Weights of a small transformer language model.
Size: 11 layers, width 192, 6 heads of 32, MLP 768 squared ReLU, 6M parameters.
Architecture: rotary positions, no biases in attention or MLP, untied embeddings.
Training: 138M tokens, 4212 steps.
Each number is 128 + 24 x the weight over its row's rms, rounded and kept within 0 to 255. Layers, rows and columns count from 0. Numbers have three digits each. The size before them is the row's rms in percent of the matrix's.

# layer 6 MLP up, 768x192, rms 0.142, rows 0-67, columns 96-191
105:123112087118163102134135079155142092140144110137099122155142159167133159169146143151128105156112078148104135081105144105139122105134084137161123101107142137171096142128141112113128176128149100164117096124155156128118096119155126102155112111132138157091107128108156174125141124158109085150
102:132171122144134150119135148126122110127140112136096088095080128132150162140125134133092093092139099149151123118137090105147199132109127147143100141083129129085111128149100130078103085138120145129168076124138142157154120132132064105109150174100094136165136152133084135142098176100167124183
099:112133099128114152124121122176175160139148150122085124178153118137171111090135131114078118169119184123139149116146150155115152135142156099125101140131145115120132097119106120094094128125164145077165158112119164132141126157097147140130160147138131126080086110094150127135105146121144119135
103:129141138141160119161085137153146120153126127139123126134120148153121141125122158144133082120082128095086131130123121165125127156172153142078117145116115126174149160102164133110139137127129115164172112108147134110159131109096144159069136104109152145146088155095118155118118152116109103103
091:112149172140143174134108120181145143156156126133105111114158141150156153156144137148164115133084129092125147107092159097081102129130091115137174130106189138115115126125127124124137094124107139111145109161122119116116105134108133107135125141133150146158143154147156106116129159102132174123
100:146103105140139153084142176133118130162079132119126110113129110114142135144177145106168138146130173102096137117169164111131166121151139121121139172117101100103165118179128064115132130087138144172115121141139107136088132130124095163116142124087145159095145109101165151141068108106119125098
104:117151139126146154194125143161091125123141120134075076116133105103112104119132144120117115133127128100107106133143167124137095156115101128142109139143121098141117152157141136148148112160196129156156129132129122103138112111160130078168167131168114188134122105101121124133101155105095135188
102:144133123132133119133124117138171168118197154109140128148126118102121132147119122124141145191124143108167128145147131098168137133136104146104121130121131106128129051124098163098120139123128109154156129133118109085165124125110122156113124102121113142129120155145143121099103118106189160138
103:089122138161173105161113140135142095131143129108163113149136094131127147154143100098153119146135112139109135130166098134080157095134129137143131134160127189165103114129081125101144157152045107107106122130150109127150134118078117182143128151128151141108078127151130132141130179138117121155
108:112099132090106104136095124111159137154155101134194131130166139111110148125156131139136152189123107134154126129096141114107162122152115158153109120122114116121120137099108160157100125139100103145153116113144136126093135117113150183126119118154099124145180100137111133105122146126142092161
105:132126125163135152161087136164142098120138128089132103098100080130122122134143179103140142124120162139154119130117119119129109088114142132156084118155153108181087096143170147153109111130111113070127085114137137128141125105150101166137145135162158096137105130137131114108134103121104125127
107:183137121119166142145135167143099096101104128161164138136131099100132124149115152090111132132121111156129146155115115123140127114154193142154121136125151131142098074099138179142134130160165101126154112143076143090131172133103082131101126194087134163162095127113121131125102151094132133134
097:131170115150107067123116105151149153145127132072145136086142138131160135151154148142175139142104101121142114109146142128116099123138121140093143078117143131128074124151154094136163139127100126119160099151117128140117120115131107144083124132111131151160074103163094138121127122101180111151
099:134136109100132117131120170135161128139127157079120111101122135113112109084089123142147127129147124122153163099111130075110169140158180124132118134119162119102152064149120127201146097131065175162162106122139091090143126074091112109122145094122126182113125146120130117101112121159134138096
099:105115143127137086156140120145118171115093107100142122136125135135132155079159138133144080160131101150107128160140117167142094126157161115122124179119183145160130120121125099166136141121105095119160109115148119146135097093138127151101161128120130110165122101171152127127135118111130099140
110:148139104112164151121110103165135125155177123104133156166083140131130137146102157146159124134110107137131183112139137078127121088137113147147129089186098103184087132079140095161102147140121159137113192102132115166162132100142116129079144125160167104143124136167173127180119113101124111115
108:131097135123106150135111138104124145126131112128156108152124097120085134150126103135142093154163114125128161110119121150109153123165145127145070123073114116143147136127115131094155168117113150109138115134134112122159085127116147090123152144138141104111122139166119130144132142135089130146
095:093101136132117124099139146149124068149125111123123097124141168102091072132119099117135128130146102097126141147127135111104143141122147148077156107135151123132106115112144106098103147168126127148130106127131146078136163141133111171092127103135153120115170119103099157134133136158115095098
108:145142173095102140143151126131092132106118155093148070123140129088120101146109162128083113144150145156131130121103140114161118149105113171129133121136120063095149121163101121122095158131137093122102148159132109109134095121106104131134138113158083121153132104147121155122110109135156160123
104:060148150138143143148100155071149100146121104137144124089140093117117123132145138123180133112088150135111114114110134129116170165144124103129129166144124139136149132120162146131143139138120110162165120150158134140127076116088116166136111178137142108131122157077141122111153129130119161111
106:125115133088133100119094135150120124132155167111151131103146159144084164113175114104125089096143113108113146126136140138098160160138128175126075151130111178089147117104145105094101149147131104112112110150154113141131105094093149169125096179097147102122133179151151111100123152174173114136
094:150144168142109106106133166173148149116115114102116099131096145131115123128165153149130090130139125143114126086105119181098150108136129147082111158141153106109120180142101096137131173137127121137122174084134147137164146126127147119075162149152165144146112136095119134090126150124074107116
105:107143121097136165152091101165090133143118122142161184172118103103123126136121170076110106153112196145132171135108177131111170113109092139113058069132124121174106135135132091094112133129126123164101159120100131108099114104123162138101112146145188136124157117139138135094092134158113131164
100:113117156119132141101150136120130135139102156167117116114186134105134136115162131100124206135129105089110138167128113091155166130126146150129131126133145110147112096142144109128134116096108112143159139139139129101124171086104151130134127134078106129163110128141143135150170103132103080131
115:104162110095145120127133114142101148151128152168103154146101074129130099123141103149138125116123151165127144115123111108138096121129091151084132156145155107175111116122094095151141138135104123091143149115095084088142097103107130085125131122147143172135124135160132167101134142126085147174
117:088130139091103127154134096146158141112140156149129146131114124161120097112113136145149124145111112107155109126104151158094125076127131107164159119167155120100166124092147168164142121135121086114117142169110116129144134141106109151133152104065126104166090113128165145094113179116101156104
098:139146134083126108136102150081095139128130109154126085128124164115116131124132169124115129098118159116083157114145153143162102091154146166074148154171094118136114099150132108095159101119143106142154109165127144131127127128102160127101159148103126138180131077111121106084135093168116147159
096:141124135168088113074134089132169137140121112179128133124137169166155171090094152109120140100144114149089150137114115158127146126124081156124130130109143091144134135134119141150114119167139138143138118127128135165079160125120103107114155126166093090128154120170122170154114095117080143149
099:076169114170139157132077119119123150141153122096108138137104165139142139146132136129136166109137107154177117100136108125118114109162132124111168151095114129138140138099127138134103110129092083123145100123139115166166121139157136168108121143126120172133171097150120106110111100151140119144
097:112098117154160137166146196153146143111083120102132125100128162071140114114149149124170108103121112140125102109125129167179134085148162136118151130144117090131110090104102132105115126136112097157155147132143113102131132134141090113104160111145117158104099130101096133150125138118086100127
099:127147122127100133121144089100152132073111117063114100108130143151150094159152132137157142180141167127140093126088120132126143131155114074126110119124115113124130142121118116086097109102082120151149104135140164112154143104123120140139140148143070136124159119123120151107102129148125145136
093:080103104154125121107140098145145140127169124117138086128135140157148147145167126129152162135151155109123143149099080160161112159151132109114125097118111142141123157191118123110152152143162142140098105128152097121099115130118128130147162159087148099132097196127142121176131153132138158134
099:095139135111121147138128154169133116157082147105154119135100116123110107101134134165159128156143112110122104102141136125160143143127152115131112154110115144116132107143150085109112109155161125087160138119095129142128123098141137142148127161127113150134138126072131133126127181130107091132
099:099112114121121145146161091120144188118102110123105153111105124135131144127093133145105119149136134142126103150160124150168129124134152175191123107111076144191105104124132140090153116154093108119142127122152151079121136149127149100129115169113124155138137115128145152130137139116190135155
096:156135095126149170106167174118119133113138132128164151136106135099140120108144124144119090115146139122108149106152094116161114086123103110108129167122106099169089126159113102149123133119182142080097065181121085168143118114173108159117089138166116148112165130109141111148118119091085112162
096:140136130124145080145161134153125155153150105105100106138095100113169113087161127135136114095137115114135141126168093171154118103126119069088124125117134141142114071140140110091134118119148136136098124133141118145153159144094104086167106098160102177152127115111158130128101151151163130109
094:121126165161119106117172112079128163103125158135136100123122124112139080173125107135130166132133122144170153152151123137153097122132119121075123146123113109154159145084079155128156143157127104132137163155100120136106062124116149128137143094123123126163108137154141131123097089128111107172
112:119111129111145124125117130181118126115135131135142114131127100118131126128142135166155123127126130125097125148120125112123123137108098147098171132116185137150135128102116138124116107143113116085081114122129088105143166146110105153128133122141133093116149118186148123134133177128117149094
100:110172130125142140114138192079121152140109124118129127130094180138078132130111130123053099123166129135134099125117154152103139136134120185118140134087168142090153151080116089050104135167140133116138115102128110167132130126144120162122134136130131152119156120103118119153117116127166136146
099:088102133134122146127129161145134112138148141151100138138164127154131136163085101111146109134103117120094193158144116029127164118154141103082111109128128182164101128142109148100142152136163115150095120125141113109131115112127144099116153099134169178143119161089122121065089126123150131116
093:091113122122138172127128159096166111112114167093089136136119135117148197156158138102165136137147109130161124122152120123109131097106097147120139117097106133137135120118158147104140135138170096165103141094115130125190130110114121122105092126151101116141084129142110105116088071083133135138
105:138154114081131163106149179105119079130105173147132127096158136084137107092109160137148185146083098097125088128084124140122140149122167148115143160113158143142073094124149100112153134150109107169116143121142164144156121137113162131111122117104137131133083107168132143127176141042087162119
104:137152116140139105120142167087141135142116140105110133118162108130102136151106142169125125110147075145128146150148154132122093134164123163163118076103085097150144153185126106122137117152148145181100171153134148151125109151110075108148097086165146150118121173150139131113122157150178099141
098:148159123110121113123158155145077100139164176172180110123132142104159156140120128139117102077126147155100128089153124106114151148100116181088130141146130109140097109142120138143107118135116173141163071106175135112140124090121123116113111130152127132196133120112121148115142106111112107122
102:165162167150151137142133161122112130126093133114135097090112159134122102127127135123113116137079111152148083141137131158136144100097104150144104150142074137125095112086128109173109126104166110138145126172125115123160112128112084092132122135129120112121136133106163165167155159102104151116
095:133072137078179133115145168129142119120126130131132113120093149129144114124085170098099125133165079132097123160110137095142090148114109136074142075144125116142177116117172079056111179129123123106167116129129147144113097129115183124110097127135159169154165097125134129127146172123121131163
103:106083141145125144182129123150049128135089114126136163097135139163149110145110154109127154152137136145131118138119140109123098133123110138122152164105103118141126113147140160153169133120129129116089145077097167160179123130075144118138109133096083159128099121127128137169119120138121133111
108:126116108114134098122107146133142158131129125098110139138163135141119129165124165146097109146134111110097112122162122183131088152135135138136186159056122131149081192094140087141116101081132103102134127146098124089125112147152172148154146120133139145155125161126125128122130174116133105129
106:119124122139158126155106117103103137157138131148144102135129154117122118133098144135099103149099112118150095141097151134141125140131122118130124121155091115138157118143074102160129139156150119217138137164108142156113174112134131139125126130166159144144069133190176152113105177088138111100
089:108110129161107124152097108124168170118125140129103137173117109137120137161125125100147096127091151118131169128100105135124088117055113122149122146141111117120099128088122155124088114146122102143112097132139149145121136143103102152130120096127144101136092151163137144138142087110145131191
103:126135120128168131168101113112115139116118109162129141150108140171151114144137133143111129070106133150153097089129154124080141083114111125084120123122136137111125095187104102150085131120106140122131116069138135111112153093141097146103102159107136102104127126147102130171096138095126159161
099:092085103068131125124135117156157180148113113122116138142153139145142122118137118142098124108160135105122060108102162119128146120175124139133171120112160118148124175149129139126155127134128141103133155103106121129138115155174117121131140118076182115136137142175149133088125138125120139157
092:115135127163163100121113146129152132127143158120103141118097129115109115131167149104137131171099163114092123160140153156145159178123151059133133086124122080166123166109133109165177102131126091097134092120097117098166103130120151138132112140126114171080140099109153143069146148168102184160
101:165135143104142158119138135140114124132141135128125110146141182075114160165157147108174178152116115175105122163064138147151138096154133070102135131107160124109148112113111133133070131137141136112116161167123120087119096155154130143112173137148109092137079147158133108098137132097171088122
115:075146135105161160131140115112132133151125142114116117130138123103137117103147124122127137122151095128138075171111146110069100118109134150092164142131151125123157116114111142135135133102096097114081111116112129096121173120097127127141133131145103147127109148098115167143127152143180100133
089:097094129118156103102094126116118118151122144110081133153149140122124169164182161129092107147139107119146112077166112122136163076135114108137135136121140082135114133120151160118137157194136106120123176093131153154100117140151106122077164120162157123116128132124126148137127111105146111129
099:134158125114113093110167106141114134135141116142121137166154170098114145152117131110153117079134143163120123143135157167151101159134099160167122144116126101147120151126096126137123167194125076172136130120116079118114122135095160116129129146121114130132144125095146151182118133112125098105
105:118130132128162137115112121144130155118199134122104139164141133096095143092082132083126101124137153125107102137108157144143145152080097098146103092114144166131109177133116085122165155131145136150117122109124111159167103099132132154125121143149161101131141138106121162123119163112117147150
101:170114144131125121117125152130138097129144097113121147113111142103145135119130128090126092135154125128103120075157150109184125123135117096131168153133133094103165112153110151118081177148134096103126108172167129130108111075112117143122129125114078136166108147113120131112098134102078098150
099:097161150166133163121102147077129150135147128106121155126120120115142164094109124107132114176129101167140175090121099163109125125135137132118113107157109141145148100144067120103139088135074133127126188116131148117130103108120101121143162093133101115154108150144152131106116092116120122154
081:130129158100108113110111149141102138127134143082085119128139153081112143157120128168134137114119102156143139137122131135145110127153153138101125132148083141168112132143136171119091112159157110111104148102094163095162110119078147122149081176172128118114144102113085120101135133132139141106
088:156162142130115091126131119157134140136133096093130099091170134138151140133140149146104133156108146129093110119150116128125169104171146172126116135122144159156137137086132141134135179151148121155176093154131141093113147109164102124134102130158134110093107161094099130076144098123124147160
100:130091139110094134150193153130132086085090148158128102165138175097160161134159153097105164114128121168103136103108119123108124118146140126082133148125141143106113092124158114108115114134142130124093107135178135149116167130156072120099098109156179135126141102089141113146133136114132155135
105:135102172135139141122159128113105122139137117145132087174102104135118142115112186086139118137113130109113113131076109120136145125165116134144146149144108126147164124127133144172142109156146134118114135117164138121171079144129151145156166158113083157125111139138084134130104116174103093163
100:133135140118130108131143102144086147114144142089202128118160103112091111062153121179146161145135140144128153143093153112145172130147153092113139100107124101131179122128127132126158114147077122125142135142149121123122152140179118101102168118128167128118141140128103137111135088128117116133
102:084138135174124090169176136103131135159158184120129119120116133147108100144110135135102136172124127127107116129134148113110131053132124144119124138097136118140085097106107111110106133117116143164112098120127149108189135131096132170124151115134109126114127120096085102139139153111134106125
100:119120167122122152116089122096153148135111121107102128116124107100129110105147172131146161083107146151114154101133144169121137091116119102095142108176116114120118101127124109102146133139122110132108123157145170114158151090103126117137126095091126150136115084127142135110136137108101126148
097:088107108139147103160168148117115067111114111128161165104111119104186130150108131097177097143120112171161149150104149116147111180120131162127146107126145162142092123079144139122141154104181129132146123159133112125104167083125130115145105102127137115110160121150123112142113119168123126164